{"tie_embeddings": false, "init": "uniform", "init_std_o": 0.0732, "optimizer": "muon_hyperball", "grad_clip": 0.5, "seq_len": 1024}
Each number is 500 + 25 x the weight over its row's rms, rounded and kept within 0 to 999. Layers, rows and columns count from 0. Numbers have three digits each. The size before them is the row's rms in percent of the matrix's.

# layer 4 attention value, 128x128, rms 0.059, rows 36-78, columns 0-63
092:511517519464451458516498480492510549468449492488489514530484501540509511523486519497478514495501497542533506506535486483450491471495523472530530479533510495554532476502477475521478532488505465
093:505444483526500475525534499463463501489475491510538497506508498490522517489518527515495530467481498550492535511565490484494524520461484489472509531545462525527494457495536487490510547469517511
090:474506501514476500491489483480473469493485520513460499484496502533513509522502542507493524524513489478505464502509462530504494474525511455516538506497539514485544524503450468483472504536499500
077:483510512500521529530513475516493465433484519501493480524468530497469479499478558506495525533490455526517490492459527482481547504492527503463485472505480420509487533549490486526482499514488487
095:506483548502536484518533527526462467505507532529504491485500510537526523480476512466434540565533452493473521477484519456476478499534494488509523460502503509478503486493510521508492489504467532
099:496451500472518487463511493500493531488487498444545487512510505489520494520479539497499491515541476457492519537472447477495504449510452477542497497497476488476471513460452484479507479513503514
091:531485506509453482489480478504524535524462465532555478484432513528474486514444500530507520498501539482504491461508521502524485506483487481436553459513501510508467507486508497486473466463485498
107:473541510500519482458450550459519467535449518516503511509494527498522496494467467532499510514494490512497487495461538495545486488529465467493510511529441501512488490505522526514546499500529468
101:527485517527497502466517518505481549525544511478458485501516485504526479465501499534517479514483502502488504519511491504496517502492520502469455495521480473480578453494501527468463496507475514
093:490510469464507517516518521508582516506486475525568496504522490543546491562481495497476480508468491512508452499502523522501446509545452484529499531508483499485482477484510468521462485512515496
093:467542500525470463480495485470544534471514506490489457510511497493501512477504504533521522515505442456460524518479477470491482502473483479434493482490502493492493515507527506486481521473483531
109:504494498526475478479521460482439481535533510502476512497470503498537459472491458507496494479494510529459554493510520468439506518521486460497533496477507462482508478546514480477479522473523480
091:502562470487557529535535502494504479506506495488511514487449494514516509498471522515504535513473486469451531476497496515496487508538511479494449499488493465527493532540486533517517510475510499
087:533510488506457487538525443488541467492520478476506519480540470504526483512488482502500486557479470516534490449541530481506497478475497505547461432544449508478557520475499502472491502462525463
093:509469477512520515506490496491462490511488487484503472474467476516527525460464510490453493524496472493491481492487501488525487531522532473488502493535490498446550503494513527524518548464523501
110:506492521497493508497482475498506510481553492487473480521529523480528525505520519484537500490530503498471461525528510491527495497542512519504487507512501520473540507475527528520475528558474528
089:480473478478520508467459515517479477490492470526491482505529531463476506529514551503551482496504518518513520570507472518502530504519505490507519554470543491542554491460487491491493504539476482
108:544515473485510533496493512445520504495496475482522462500500509501517478508551492500517507487493514525497509485465562489522483499541449482494488572509483480508455476499537481500561486523503451
107:514496525482527469476518491495476490502521532516437480519513518526494493490485475486535526525534554470523539506478489511508505467537531516531535519496521533528526517520518494484491490474536481
102:488524476480512487531535521495530522481482505481458522523490447481478499522519526478516494503528536479507472514471543497520497515545505524489477504487512486489492438492471532522493533475464505
098:515531464478459526453496520460471476496498480517517513537457487489513517497472476538489546478501507488513512447533539471474487464498496501490465491533431505534527486505573514528480499433509475
096:481473496520511479541500537464514524487495479513517480543477499476475495525522480495492487540506482545544516486509519487480529490498469497458532510494492522449502518501437543519494444508463518
098:488475492534490498496543478551541503486510498458533493508543511503481481490463499490534535542519510494537449499547486514508503514525475518506444501485509487526519499480497445500506534513538509
086:513482484477462478445507535519519446468492517520510480467490479455505458466521509484508504482517493489542483479465475520521553448470501482504539485508471475475491452469502513538486463521537514
093:510503442512505546471489515507485493514498494425512545487510478493513477474553494502522464468498479522507512515518438502539510504471519453481504515493507522546481529517523473515480489487478506
092:480534518543503520497487500552507496496499490498509511481504466480470515532476473511476554521475530509495474502501523508512522468498484516497510496492518539478500500494539534534521533511515516
096:537516471550490467472504514502500484497484527493475490504522505464487483512528460526534488518524523451486475540490519528523485496510509488509476483505512487462513476497463520466453512469500508
101:506485550499487539528475490532508526484511475488500500506499538521493496535523492516533505501538540427511462528455485481504511478503489498448496537500480519491483477474479499505501487537506483
106:535520485474492525491463478471541486501469520529508523477502510446493518533522475490522480511516457524467509477494488464549536460498507478556514517529513537531490483481511505470517474500462494
102:452548482489532494524509473512509510490485507537485506500469505507462525527518475523506497505486499496511498480506515488468499527500508574452520462531504549475515536522509533511498529507492498
099:481494505526503491530510490469515520487521445509439514535538489473530491497535517521479491487519510505515498497526495456467482545483465507476523537495418518458478496514492503528563476517466488
113:491554534528483520495520512495487504489487505519505510538450437550545486532509515479480501456491490517526494515481494499478459515502467527498525539495511514507483552490490523493533458506500456
113:502480477517493494526535478501483541508491499484511528454507519490541472537540521466488501479550481541514471520519485477475472508483515466531505453532511458509525550486473486478468453534488484
106:494530489509488477510497546486469466496522516474505484484501479449488501491485509487503487510467500526535476503519508511505452497545447505529526459506510479511548434533503477501496522499515486
107:504532537454530467516473555510467469512454521482542518480491511502482490501493471511487476495523495522454478508539511485522526543534512503530509471502503506513479531526476476510494497465454515
102:510498457498481562495498493488531482489495471467506490502501452528502530502457520477497499518492508461520485504479482504502522476507541505566516496481474511482486485501505469508467494476487507
098:493515507527505482512517487532540473495470495462502508538546461483495469484530497539517508497480477509525507502503525493464527483521470456518477491486555545488509531498527483503487481549505464
109:459494495485563515499523456484480556479487507519430506485511512524487531473506479529478496509466521498541522529503534513526431507524539501514493507529539485506442489529503504481526488514494445
115:494450482484472499518496471504511522477521529518516510486486527485466456498544518500480512511504511444470503519501510461469518512496514476489482502519505490464515510530521490505475467522467524
108:540520525496510536503528514503516521461491495509519494470482515530467490527488543488525515493514449488550533499542526498498528482537489479446491507459529492526526521506475471516495501494463509
095:484535497529503518497463512474490469517503456541520430530492488495476525510462521441497522485480500508481529527549497459492513541550491497492516460458475522526510543515475494464506511451493521
100:503469513542494545540496440516514538510493508513487521545500531506461543440487511495494496515482485492518496484485465447515502492543542498483487520485533484539511510485500533474472496514502515
092:509474498482502502479538491523458518515510502488524504521517526493500522488505490508501525523461456546474470557503512457502496490462552532477507475543517510476483512491505473464558523494501468
# layer 4 attention output (transposed), 128x128, rms 0.0731, rows 36-78, columns 0-63
091:502464549457509470486459499501476560472495485528521509502504507521506532468507514524469470501506491519448516492472445521476507528481508505474518510487525473479476523484494506527449505471512509
095:504488511453475539520533514485520506513520490515534492493488490510520533510510462482518457494456527514540495507493506484466495488505482519508512517521447495486491484485534509499475462540486447
095:466505528492522472459538489569450496507473491521480463489498564498493544475496473509523500555509534500472503495490475538488537502461487473537547474461523519469534532496458498470503536498489501
082:461511544503499493500491485517506495533505530491505514450523466503485480446460496514554488532511496474497509451517454508482534495483518538492502502536462508513469456523482489535508518504484512
099:480494489517489479511508530477451486503476470517504481465524512509492506469492492538507503566486513511468522479527504514484500521511504489506480416525513489545506520511460478539499488510497519
093:526505494469481545466548486543489473502510510546516463475511446485492515492556488497437445499493453489512544475517457569510471500492512481494519497508472493546469513506493466506495488539483527
092:508489506494489505499476494484523532450486538522496545520480489498487527528475485495496517496531543455494481476502461537500485422487452504542513521504507516487486493521492496473517463495522473
108:504484489489498510476461474495461451517494476477493532521475525487522529471468492449479512450523509537490519490502441496495510514502537453495478495504491484531515512485536462488503530517456509
109:499502460504496511545553526514535494504516474498468500512531501501507537492510481488491470498480499544491539520555489534476499500499508526481475473451513454527520467525502538465508505491506532
099:478466471541498483507461461510475506471498472513516491485491522497526488547477497494511489487494466501493486530503506531516488502507506441482494471489523539510513463517480456465472492507505461
099:507520456545465502482507517494519461468471509520478484494548502505502554487489541527480501556492498497521531494532463563473527494512500522482493506474499532504456526505530479512484496470476523
106:456497522500503496496523542525511488504532513502486484511499547493486552463503482484502461502483517502535517486500482497488507485449504486518528460507458507467488495544506508505462518459546523
097:515505479565473467506482497443499479498482488495496517533485500490472453483489507480499548508476493480494480449524541511520521479480496518496448520483473493535469521524480534512535563476560488
090:528516479479495503496523497494521548521466506480474459478507505549472452496472472558527518532438459491476525485495488505502508423480539499518471528458488527485479457523488509505535469488505480
099:518455489508500454512484501507522518502477476492493475452517506503511482496473445505492532536494472465525467479498488501502470494552525480502515485514482525505505518489477501531465548507523536
111:530500488511495531481521497466526485465468485485492485487506495495514525462488531486548487502484513488466529520518474465470475508473485545486435485497537452523550543499492528491529530518481496
089:498487508508545493521529468524506483537519476510517499523500478443501500523530495447505492488504533509503512493468489521484483519498523484472500513473538490488557503489502515513470518519480518
108:509505503530497549466444498459503491533513452501538492507457508463515461525524511486512470451505479496503500484484485509509496499484520497498438528511492545483503497486505523501543538516515462
108:508509508511481449506487537463496495517520482516506436490517535480461513507491488483512532492498477514453474499524485498470561533504524492531514501498511447535478511487549481530507473488475534
112:446512529511520510518506520522526492468521493494505512517516500481547517481479552467495478524465477520467518510561538542526486525529512479456479508495521456507493472487485504492512493513513473
106:481501507510482530475493500501496505533489497493503467474488502516514521498462510520499489497498501493493503484497494496464514457529500536478457506515493473546516519495540520520471513499515513
102:495476482528531501537463500475516498457478501535494515541476431511530498518493500498550510511517516502458523477458494512526486489484515500476540574535497498500500521522498503487519489540473511
096:480481546511521532478505546478493526517525481451471459526559519511495482483470507517484512532499479504476470518543489440500504467516519520531503500458488497511481473503503458493504525549470532
095:477480511500471520493495512558494451508487506519508484489479470512480528477482481511499517530554437506489511526524545481484505512509522510532497487500533478506438444498517498495526481499497482
101:500474517540478521489500492503465488510532517503464471468501465481501501491528498456495465474455537515525484491512500488474496472528490496456528509520488546488499481486465504466481532489504496
099:552505494537525493509481537483514462486506487473485513505497546507471467461471509500442535514491498479468526539542457488507465456511443532491467537539535509500481503501496533478467543504473452
102:497490485527520534504527508547503513531493482499517509542546537508502497518536451503524505520515531519499498536488487504505523528504495519485536547493555487528488517467508483504488512526499501
105:494511502549468501517498515530529516503545462452520500505498503524509507535533549494520460478519500527461492529483470474477508493482491495516559482459557484494490507465507489507474451540518491
105:507492467446452484479527542511502516465501487487505499490481481500530481511506525513514529493525494526523478490505516536481516531463478490510495486511472479494507527514504530547504493434503479
098:507473540466507505505488507509478483494488514479485495474521517519510528500530536508524499508482483501465488533517475467527548507525496484501508499481489510524473449530505489463509486543499496
100:484508533531537501514489467524492492527448528502517517464517491493494501500497473570552500476498474508473514510520508488502515525499473471487491472479515476483515477526445483485487507514530498
111:520474472540537485558505499488505520507487575490495575464527542522490506501513492518529510521495500457491482521520524490516509490488478532505513500544487482471470509507461506465531472490515520
106:501498527480476503493511540451459511518491481516531544484514496488478515480509510513486516512465503476478494502531503480471469487474482517487513559499498520467497520513522520518462504508472485
096:499435523536463486494499484478502508548502509466502547510476524465532497516526456504498512475503514499468485551488459496527501501484504500484491514495511565486496492518532516475449491473484454
107:492526497489456514459474530503468565513529467505470483478551458490526515487523493511521532476504549522516489525486499513518489498463506543490562535532502534473524485510539526479467486505465539
095:470493491519468453488491496512481485482533539546535513517481505466524442511505506433545518501478537507521507529494512509499478538503513468531521499505497508463507499457461510502517446506477484
094:467517496469569492491519449479446470515491481492520450491499525496520482510475539527498492494530529476508537540491483493483508509460533489464509469485505471483522473549508463500487507504489501
106:485476501503515456495525496482506514535524531454547517539504499542486509468502498465509507490516482464491473485505471514500511498496488478512507507539502509513515480465520502523492469556519531
113:452527503506479516451521527488480458497452445499524492487535510515553563466508495499537460487485509505492518476522472514496518513495511493512478504503494504479452491485538520532524520500507478
105:567543492512484509498483490478513482509523496498523491497506500433502515460521461502479473520479505542495495458452466517509490552488469509504506494526481509526451437539512535530518482523486517
094:521490491509535480515460550528491505492479528515524533448517482490493479514507425486528484494514519485462477451473516521536494478474499514526479521496518512451507479495514533500500483501500455
100:486489480471504491479522480477538527478498544517522519481497491508504474512487550498486497512480500524491495510513508552492467462493503472529465505516504516513495496491516530467563462488519467
090:506477489523473516511524505489485468483514540492535491502515500503480546476506546504471496565518495503516481468511500503523466496536477452544520517505526483514526500529486485512500482481521481
# layer 4 attention query, 128x128, rms 0.0589, rows 64-127, columns 0-63
078:487530555478485456475505478509495502478501503498478507515481470495473503530502515495506510560534504510496541478542476489521504481539494574531479459505528475511528489540503497514486499479523521
083:524467506444500466536496555467525497486503486512533478539496533494467456514523526538480470504488485530519480493508523455466515533491479484452524441472488516530475525516498545480504442519516512
090:489560525539505505471507487544444511491466444494476497493502471505485523532454510497521502450531523446483517525493485516500484503461464515515442510476497528497499468502506478475494540459464479
079:527512526519471480483476497492522518497469537462506475516506480499515508510524452491505498572534485512514470464535500493526513464555507487522474517528502468503485477468503509509473467517505504
088:480500521551507509507489513521492555474487538463494501516491475499519510540517449476520519474533504456524486499491513495505485481523485495507470531500497462529486471465488475488490465514479495
083:477496535509532542542515466548481524504537505467491533483465473484501471513441486514487459479498482485484453540523528475496501493485465508487509478517514520496517473471467492526493495499507521
091:497434510482505523546481512486535490452535525520568521473505508473478517469546513531501456495490478513482518488525494449492486515452469534476504453530487560510495513530504529538497477508496514
092:543502472512509543495500527507552489487528479509541455524506506483490506497509531463489513525510510504505496521533493463506487522523482487528514511489531526457502530517503504510535480511519469
087:500538467489477523538485547531467502520520521499450495517511486469535483527478489468490543481500504521516526525454507490528535526498474498521491469493489478486526492497471458534497544500482519
092:499503483500530529481500480525514496547529504497442560472508499492505492469532505507483501512498518517441506463545499517532506454477476515463485476476502497489516500530508498517486516472505521
099:498501484525508544480477459456520454537464488546506536498453492505511465473477509507444479494510520526525537527506546522499497500430524504451495482500515464539508488522460510508502499501481480
099:491520529478515487456490498499450541491518479446482472465512519504523508518525477484539498534489508471460475506521523497533519480545473508527497551508495496510499505535499456456478527500521504
101:514494512474478510504469514565544478468510466495548507516514502506492542548513517485489524519524503481435454491504492481485467509498482517504473530527491483490499508481527494532510478531516512
088:468453480492482537556547486512543554477491524522515498499532508471528452508518476492542561482505521466537496489492490495492515514470515520484544474499485492513507466501499522481488472493502535
109:440462486485510483498510542548521482461505465496503511468514479491524506495516481502519526487482451500516517498521489526511467523524529496530477504486512520498437478477533470486500507513483535
109:540471507499527459542510509530549532512527499483516500478528497498530492482554445464520551527468505545515509478496516561518521491532464485528471511551475503514505499517498499484517480517544473
078:509524486482497494459485489456493527500439499516511487503492493495505516488497506491524518519527470487462472529560527470488493525505520507437464475527514484467538510475462482483519494453473490
121:506519536482446483517542498542485506485503519516487540503522530499533493474502475529529536505476482497479441523449517483519509478509468513454502520479528510463523471506503472506481502529543508
107:512498501483471501515483510544497505478480524478467491500492520492496531501506488507521521579476479509526519541497442486500493488492484521481481477521549483497532508516520505525501512544476527
099:519518462508481471491501490495483537492482513481548491530491478529505479511456496534561521499500534482464471500478513465550462525506468478468509503508478557483498467496531519497523493517528540
089:495536537489503484525483460471474521508456506539528516544442463515486461447476490472457506479539520503487538493467507514504503461448513508485481448510514502499498546469508495489472536481501529
092:529505516513501489511530466495507533531469478514534510505507494529510508487468508521497497497479478510477494506577472504477489475452513533524537515525512528472539519458528492491561519493500511
106:548529486506527482477503501526488468501484500493433482525510474519484535484422497502464504500514476545536466532509479528485472535481526520485523509513483488465499519497502513536503467505457509
107:465490527497517517469525491507487524519493513521530534537552493535512469517486471527457470468485520495508491501489495518501514488479520506464532519498551482477518510484476495487477572569534519
108:458498499505506457492501494525495511515531521484557467490497475490502496484520495492502507487509465493473486506477446490515516462481511467532569514515444530489486512521482458496569507495515512
107:508518496519487508515560484492450471515506499471490521461504532498492463473484468498522486500478493493494508508568548532482499508492487507479473492520483505551508484525491516528508487466505487
094:509541458505521510510497468497511464471511547536479484520488480493505483489476514531509511509487505457548560496459544495511523499530512495505517454541482473506533487512451498508491503459517490
110:514484498546460532468508504503503489499449490509512496540476518474509539536523459489467471488526545454499479521507499541494481492524487528486521529501518476524495532495496458533500512507485494
103:532480472451493499491548463555495535448462491517504499512521496492486530464523510496498500486481501516516529492475462511486477500497460489530491475528487511482518522482501511507475466491481516
128:461552479520466495498509515524526492476450525522461506453487486490527465480490500490506501530461501506502484502438551506535492520520466534497534496522513514444509467488514479484540492502492486
108:491546504522522474522538529485507514504481476485477466542516460495506485510490512513480522503512462527477493491538499503502489488490447530506502482475495527486510470565471482528533500488509488
106:451468449480497530492457532512504503493513462466478503511542484504531491499513461525501488495505473454498476478442480477553471477521489456479502524500518553511494422519491484484504535517479490
080:535469548460528502516508502487532478493543490495517469492497529512466465492473520508479477544485510540523509485474510461532496508503528500483507437506490481501510522519493537522516508515503533
091:453484435490521541518488521517510489535527506504535519495462500488500499522518510479520486466508484491481507516486505532470527519490489457464542499496465520497464563475462484432552475490477481
070:540522548504452485443487501512489526450450505480487483470509499515514524492482471502529558527525487521499514500551508517523498461520490530517463530529491469515511474482549490565475515506501515
085:491444530437493476524465528484539460524534514513535460520472500492502472504521509483483467523482526533481498485483485467484514510512518496506536442505518508505502532532502530515519484521512490
073:514518532499484462511451497481525494493493476469530525545474497514497496494482482464472506528533510497516483528506507507522514510550492483529483514490539480501510515477528508513504520510541504
079:550505485505480492516497496532493477508449488488474499497486525543465476511475523488487498498531427461522493523524538547570544503503526487486440519508497477480521467463512504522501513515483499
071:500485454482537516513553485530531476483523524519453501503499516472492489537519521490497474484471509479509503501455468523501466517487534460455509492470479483498515511474503484482526477535484513
092:498484547511543459482509501519477524518512506487478522472494508491472488530482496540482533586508527510479472488497502503528492452494459504502508496528519519488551492487506527506499519433530537
075:465537532524532510495476472445484472485488540494556502519514475426490483511480484464499491507531500469521488530518497472497557527521467493498476493493536521511508503464498530519515533470512492
087:489500514486506494492500501488439482552517545526465513483553532468469524533487496513498501554487546498530513495473443505477526503476509564473516477491498563493492518515500496492526542496502502
095:524498494474487530498477478496488486521502501490473466494495499497489545491554494502466473551497515508521530483504488563447549462494533550480461487514502508504486521501485483526493531473483482
098:529468543518458519528457516527482485539450491493506489463528518511504551527506485515546519532480527507452499472523496481497553542494491532543506455511510476522477487523506467486507500519512500
100:507487469483467479492497537513483495483502537549482483473514499506518486506474456520487515516484494540551497462461518522511489531487518531502536468551508543489493478500488500515454517470493511
108:489553502510486509502549496494467516517561517522490494491504531463534509500524454494500514478498509498461536499505475477471468498485498467515537484487527490500522512501539490483458490498504552
097:497440494507513520489498503514549547541542522496505497472473525513513485506500474456530499477487521518519470551463468467496481506515510523529523542524513548489502538526504504510478490532503525
086:477486477497517495559501496507487503534493517515492584521501533479517513499469532505556539546486518486507484543473487507534500502501496492482522454497512521499485478524446463485484436511482505
112:458443492486483476503518479494481509498500525458519515499504504532481522519522500527497523559491463470474470461543476456534493504494506501496521496560496545498478498548524519504482472492515479
092:507430510509481490474518522507446542483494488511525503500558564515480513541527476519507487509459499520486531473514476482530439504498516516517518480535532501488515498508532521465516507425500540
101:475518457465448534520479519471499533509509525491485561497465516541489511511455530488513514492488531471493501463533539471496465464513491516427487515469489524535516510504512484511507487486501459
121:512506547491489533548497484536521518514497487523477509538499504521463514522520524468476528513506548481461502514557505536477530485501495536479518523466498505497512527490470494510469472509484472
119:492504529531518520511445501490520522490481513493541482545494490535504542497485544502492527473549481482474480512512486538519470480520514445507499545467527465530527514492527474505472504524518500
108:516569506489505493520462483494482530480467483544486465482469509530484486506474506502509530519511428462472507494528512489523507532507518505513505507494551519480540529500477550499493521472509456
104:519481527489496515550498524477524530466489504507538478538526507456515501527508483489509514508479464473489484505509497550513472483509491524494513562487480504487438532491522508479520514523482425
102:489481499451530491506507470475512554496540517509490540499507477475494509487528484464462480462513534506519514486516468552515480480477526527487501496503497547524520491490520500503495535511531536
100:544484493457488474511504503513531467506527465501480473463477501512493490470470483483538471496479507536488487500493512491530528497482515517520535492480502510509494499501458475497436533489539519
102:478528540455467534516507540451517493482523476532478486504470501481487527493490487486481489493460511503513526506489478457525532501512498490480516490537501466505524506511488491509460514459475502
119:508405492467524492546540480540476510527532513516480477489507519463501477501539544479483492499504525507445513490535495510494518500483495544518453502527498502468472486530531487508513477512481454
088:514541473532518466487484531505514495518491481513511510521427466522502521513506498538492511504526557507512520508547509478465488471500509487503490480487509484458479518486470471481505507462465536
110:514503461549491519490514511469482507553534479496482463511523527480525485483506507506497496492497486507519530511486522498528523501466488503508506492488540467476503514472500511472471492521520484
126:492559488478517487507538522500519518445505490529473490504480481518501500503493497498496492497466492523489501495516459521478514538485532545469471480516517566502492495493558484486502513492458527
104:521478491470489503470500507471478553494539488465473504519546492502540537542530495453504505563531556562528486476509470544496460521513512538536487518509489474497471450522511500483504517524481487
114:508531488502497485461524500512479469537497489501462481506488484506509512479475529492465544467495468481512480515486472482453508500463509482522516497480494489531524481523541491505483508444531492
# layer 4 attention key, 128x128, rms 0.059, rows 64-127, columns 0-63
099:458488480481521513499495522514521493527487477512543487489559521457503506519509516466546528489479514500492518458512521538479469521543521478495488537487486482487426455473474491498518495506498495
111:532548565534467500504503490493508515532481491495482490500490474484500518480520527523516484471489468495481539513554495473492493491494503498504476473512564488518508530525497482522501489495444496
086:490446455498530492504498546476551497535517525532515545499506523507468479522501527485504515543492486488519494515496509455472543528530523514492527524498486480461481549473490549442513502521548500
094:439507498484520475540513485500459523491502479483479517516498510538483547537497495497489545470501508513491482459541457509516520542493503486444526514507473461521508484477481522522448491469481485
080:532493475528517494500512468504524505515559502551493481473554529478484500515503499516479471509453495496508501507485473506449494508463541530474538482469506503492518511512489504449562532519525505
086:451487476492520530453475496523535515457537508482468479507510486477506452524506490516515543489508554546526521489423515528531517528515496499536505498477496540527473525485468485463526508486509498
086:514498503470518503491490517456450491518469529469520523520445503484536463502472518505492523487530522539515491508533531561507474469530479501516480513474479524531539484494530473495471544494505490
079:430487505479496495505496519485445463490460489527497502504469471489506510520499484517469446491485492469514552466465470534494495483511531469461457534473456487490485468480488509475500543472504488
082:509499466509493521504480513494503475490530501523468484491483498467494413497464479552473488491511480495496551534502517503486461501489503490523522513480520501459475510455463506496519542490485504
100:459528526453529510503495544506493539473446488504510486493460444515535505481513498534497468465508505512478499492475522504543505481487453461487508499522523517492509481496511492540492516515504525
092:495521540493528499548458514494536537507505497487515503474499510459440504520472490484560479463465467487464489555513497491502499524488512504523507532551518521492492453503512523528495458494462522
095:466581504469478448479540535508508506516503519516513459460495445490488486454453520466526488517505479463497479461498492502539518485477481492489468497545488520512536502479498498513492519470469539
102:500478527530529513537481482463512513470500467517521482473448476496457492541512523506495482505501496500445532527494531476537492506471489508496491539481534534455533482481498529509534473521494530
102:480454440488504557494503546503523496484524501517512520503521494487493517505540492518468469464498550489546510498493529502471511522470493492492515519483517468516484523485508490490506483513467485
099:510495527496502475527472546507498443445532461539446499525505513522486491514512561529490475520508485505498535519493510496484506492443510482504510481443508520469475539473521535481452513486503500
109:532452523474500486529499560510501495526502478519484499490485452524490516527509477497457486480528527473468497472518488525458496470494531496523497505516551497478483493513520500542543517522455528
103:487536522481496495490511500451466524535481473462504498513518540501514513465518509498461499552514483502482473467552497513499516531514494536463497524499496484521517498541481524471508517503506492
131:497475499455455479484497497541503507441491512521507475524526523506477531557539476458511496549516524505526479510443509496502466540523491496537540489481474503485485519478523506514489455552482530
132:479492520529507545491510511542482470486496474478477503463525498486522485473464497512491495460492509511502508491559484484486480492458546500481442505500485446499474513476502539521457523494464494
111:459543501487502489496504529501475479479470533547545496525518512526490472504475489491518494516497511484505491456474525502513530505507484492533500484504448500475485513505524516509516495480495457
111:500538541489525511504490511486482520515478468479545466533460512481505514461499504474506522516534474496515480550548510516497494481533513516473518469527536500481516470484522485494493481517508472
099:533519508538483489502523500506475535513481538529487468536506509509573520508521461522541472506471503501523484480502467506501477449522488509513521496490470492466509537492494521546495492448478483
140:515513481503515490498491533495460432484495510509478474490511502506492503505489509532490536532493468523531496486515506485467468485495496500518496435513449507523541476439479510489528488488480525
118:508500548561481477519503495452511520540549531518529510502463474537490489486461496515487470486487484486488492530508518462446539485531505500478510472503520474492547494475460483489501520500537523
115:491468484504503530552494473500494526533508475473517470512504507514543500507543499471512507429500489493531507518479504515520503463506505478479494533498464491507525522492503510472478519541496481
131:515508521508479475521490472484526509508525489429506478497493447471497501481523455492511513441492491485461501491487503541485525470516509507501497500480503534539500534534494476515496474496513530
089:484517441458552505504519494489495516509543494511472470522499450459516473513506516474561461515500475498511464472496530504533516543479529460458481489550498526488494504519491529490491481504509511
099:488498468477490522465519492465526525541447525477485498516541482501513547473503511503522464538500545501479517471480501444497510548504461543475500502487493485550489485496468543509486508522536492
100:494584507491491486494498478524479431495496500527486472505497495527532485488457510512520502486480523541532516516497455486504476557510513514481483499485488465505499494504547510490521538476486509
118:458495478512536485530485542495584551494523486509512526525508509497489490553536485495470487478489502500443491520503464522519499499535490517513481477508507528496475476540487494444511505504510466
108:493514513468477512528480531523509502488509517503509470525505464532464502494528505510453504486507487543492483466464521540552492432512514459465504540474474513534481512462487521505479471534494502
096:512512472505484511491538503543502525511487484459477507522471446512540476478468538489545482517554515455516463469491486449513490485488504489449462498500509502516454515499494510520503553514517455
118:469500489490488492512478453531500549510481464487520495482551477466519519494546487470537503481514504513488518476582469539501511484503474499522471485526520505517504502486471471480506502518490524
089:477528512506470478507533497518514547483455471506566517527472526491525478485522568488495503527542514505529505504526538490518522491526490479502514479492526487477540481556477502502446496497510497
085:489490465517517507528539451514518505468513466495480445478536481513477501519472457504537474469467517512528482457432466514484516512506472511459492509481471493531508517501478484545499474485528521
071:499534559487448476492493464473485535496484481471521519527471477507463495459482510521501483482499511507490529497523493531532486465468481462498485480539498458532540490491508477528424482488454506
087:518450480511493516539482517511514510512529477515487534471550524497482536531547473474567518513513502497470479506503426478480498512523510550514490490506481505537473484516493487480484472509467482
098:493512480546501509470543495510475485456498515519470480446502534506517484479460464505495489524473513512541460498494479490452480518542457509529550527459502518494524501531499530525494516472535499
085:521483459497487498500504524459468462502523486500525535499503495480533495489502528516467480497511476462497483517537557489498519497461511506513507531486513509488494497479506538500574524533534514
091:462516527512567545493493495510481523533501468502522478501518514475472448520457529470486556501498530509510527489517523487529485521498480461481462489465498528498506525470449496498510533488519486
106:522547492518499491517497531493482531498501515508484527475548515484512476464482503485538571549501482485475469501538505472519507516487473507492501508521556506481521496507536546518498481482512515
080:465428472486512537499485483534496535532516492530474516497472480510529504561491534473491557481496503483454462504512536484475474474518513487452496507469466523519503496493471466495532520474522504
092:491483490521460480514492480500543522483489511477514534505517462534509483488521493516469483554476488507501542520532478525454474489507532496492479493508456457478509498512533496507446507482478485
079:513506466445485473486499515500514552517548523519492490473492512479498435502516532512485471486485481519469534475457561526510517495528492471498471485481503536515502503519475511440528486521506505
087:531484478551516509517506492558540522501527491526524459562494525469525478489475534535504471455497524527486512502482488508475475534479467535475494483502528515498508481484482474554504529517474507
085:473558523506513475508469482457483547535532532518529505531496554506493495496480501542493458496521506504536533509521484435542522502467491503458535483543525493483521528521508451512486500473523527
099:466460470511491510496497489525556516504511452519510533448477504532488477468529527491554477461491503532461512508482488476520537549461491468530450537534509536461502498496498474483556457488502510
091:495471475527507511497491487511488501503508531538501552468525531526495520521496483502480487497491527523489539507508509512477478520469514476508497567474492512512524484493482539527481492533469527
099:535489465498500559502497494554496490468491465517533513470492519506467499487452504501484510501477528443515487489508516523506536476479491518503501498471439528480524501454512459499562515480512518
101:490451495525490504512540485500507488427532542509521545520481526526524513554505491524561493495490507472493540556491520474488479517490535519532492506465456491495478506486495477497514476473523472
093:481517517520475514505501521516544529484568474512541507479494477476462529551499499526521456474504490514490561490449488500474482491549525471512488514529474506487484531498478519499485435487472494
100:477476516499488506532475501535519496530496501482497524507490511458504499516538485501505496534483493509485510502513453516482475445480490512499471446489491500518477516525517486479525516536523524
121:527512511502471540492539458524499521477498501521551521526486521553494501490536495479532474473481512528479477521462515546460495492476460505475503501487510552494492489517527496539480498500513512
120:518469480438485477489526508448506511473512526507521497499520492507480497493456477540527468488483547544489505461489514519531508486484500518487471527516510518499493501503488490524456497474498486
106:501508497491518482544495538527525540518484506519481510508499539511504498453526516444548481524500513466503516509506535509501535509498480512486529522506443516487509527497537483517476478526524515
111:525462515550513517493495511454486493499495522502523506536509506529499472514478480499513478503531485464502468506453455466504502544526486514557474518509517485505507523460467520513510506485505459
112:499528541476485517514539474535480492562457503470499520551537487521466506521485509459486480517485503519495496466513512524485472506475484501501533506479483490539444508487515502497482464504515484
110:492542519535489510523521488479500512528482484547507467506477500513471521463506500501508507523497518500525459517482501501545512497540491530502533507520463522488497508552457511526492485476461498
114:520479509558476476461519514486566513441505483514502466515505484530518520494475559489503530482479437489460489494482487477494517514495504501515506522502546464490511543548528521511479488497487510
108:501484489485483458430489501477515483493490503489496507476502492531461521474502488529542505519478479524511481485522487466486484523501520543474536482544453482468518538530508497543474487430485504
112:579507491494464485465472478474502526501522524483484472524548518506449491507491458525469505485482510510514509511488533456490541487507538472538509561509481504514495498487455460483508501509480505
126:507505478477549527499479459496463484550532490540475530466500514487480508524502480458579521534495492479493514529491498533474506524499452544542465491503465491456497520540497544495504496508531499
111:525460513474515499505483506520523489493502467500514526482559509469523516485539473548517498490512516505501540510496525541505463493489495514497449522523514456483478487523461469504537486478526530
104:473528492519485469496492531483478540497461497491454465518451469523543463478505486479527544514497475447501482474508510469519515499472527530472515517502444521500468491493527466537496470498524538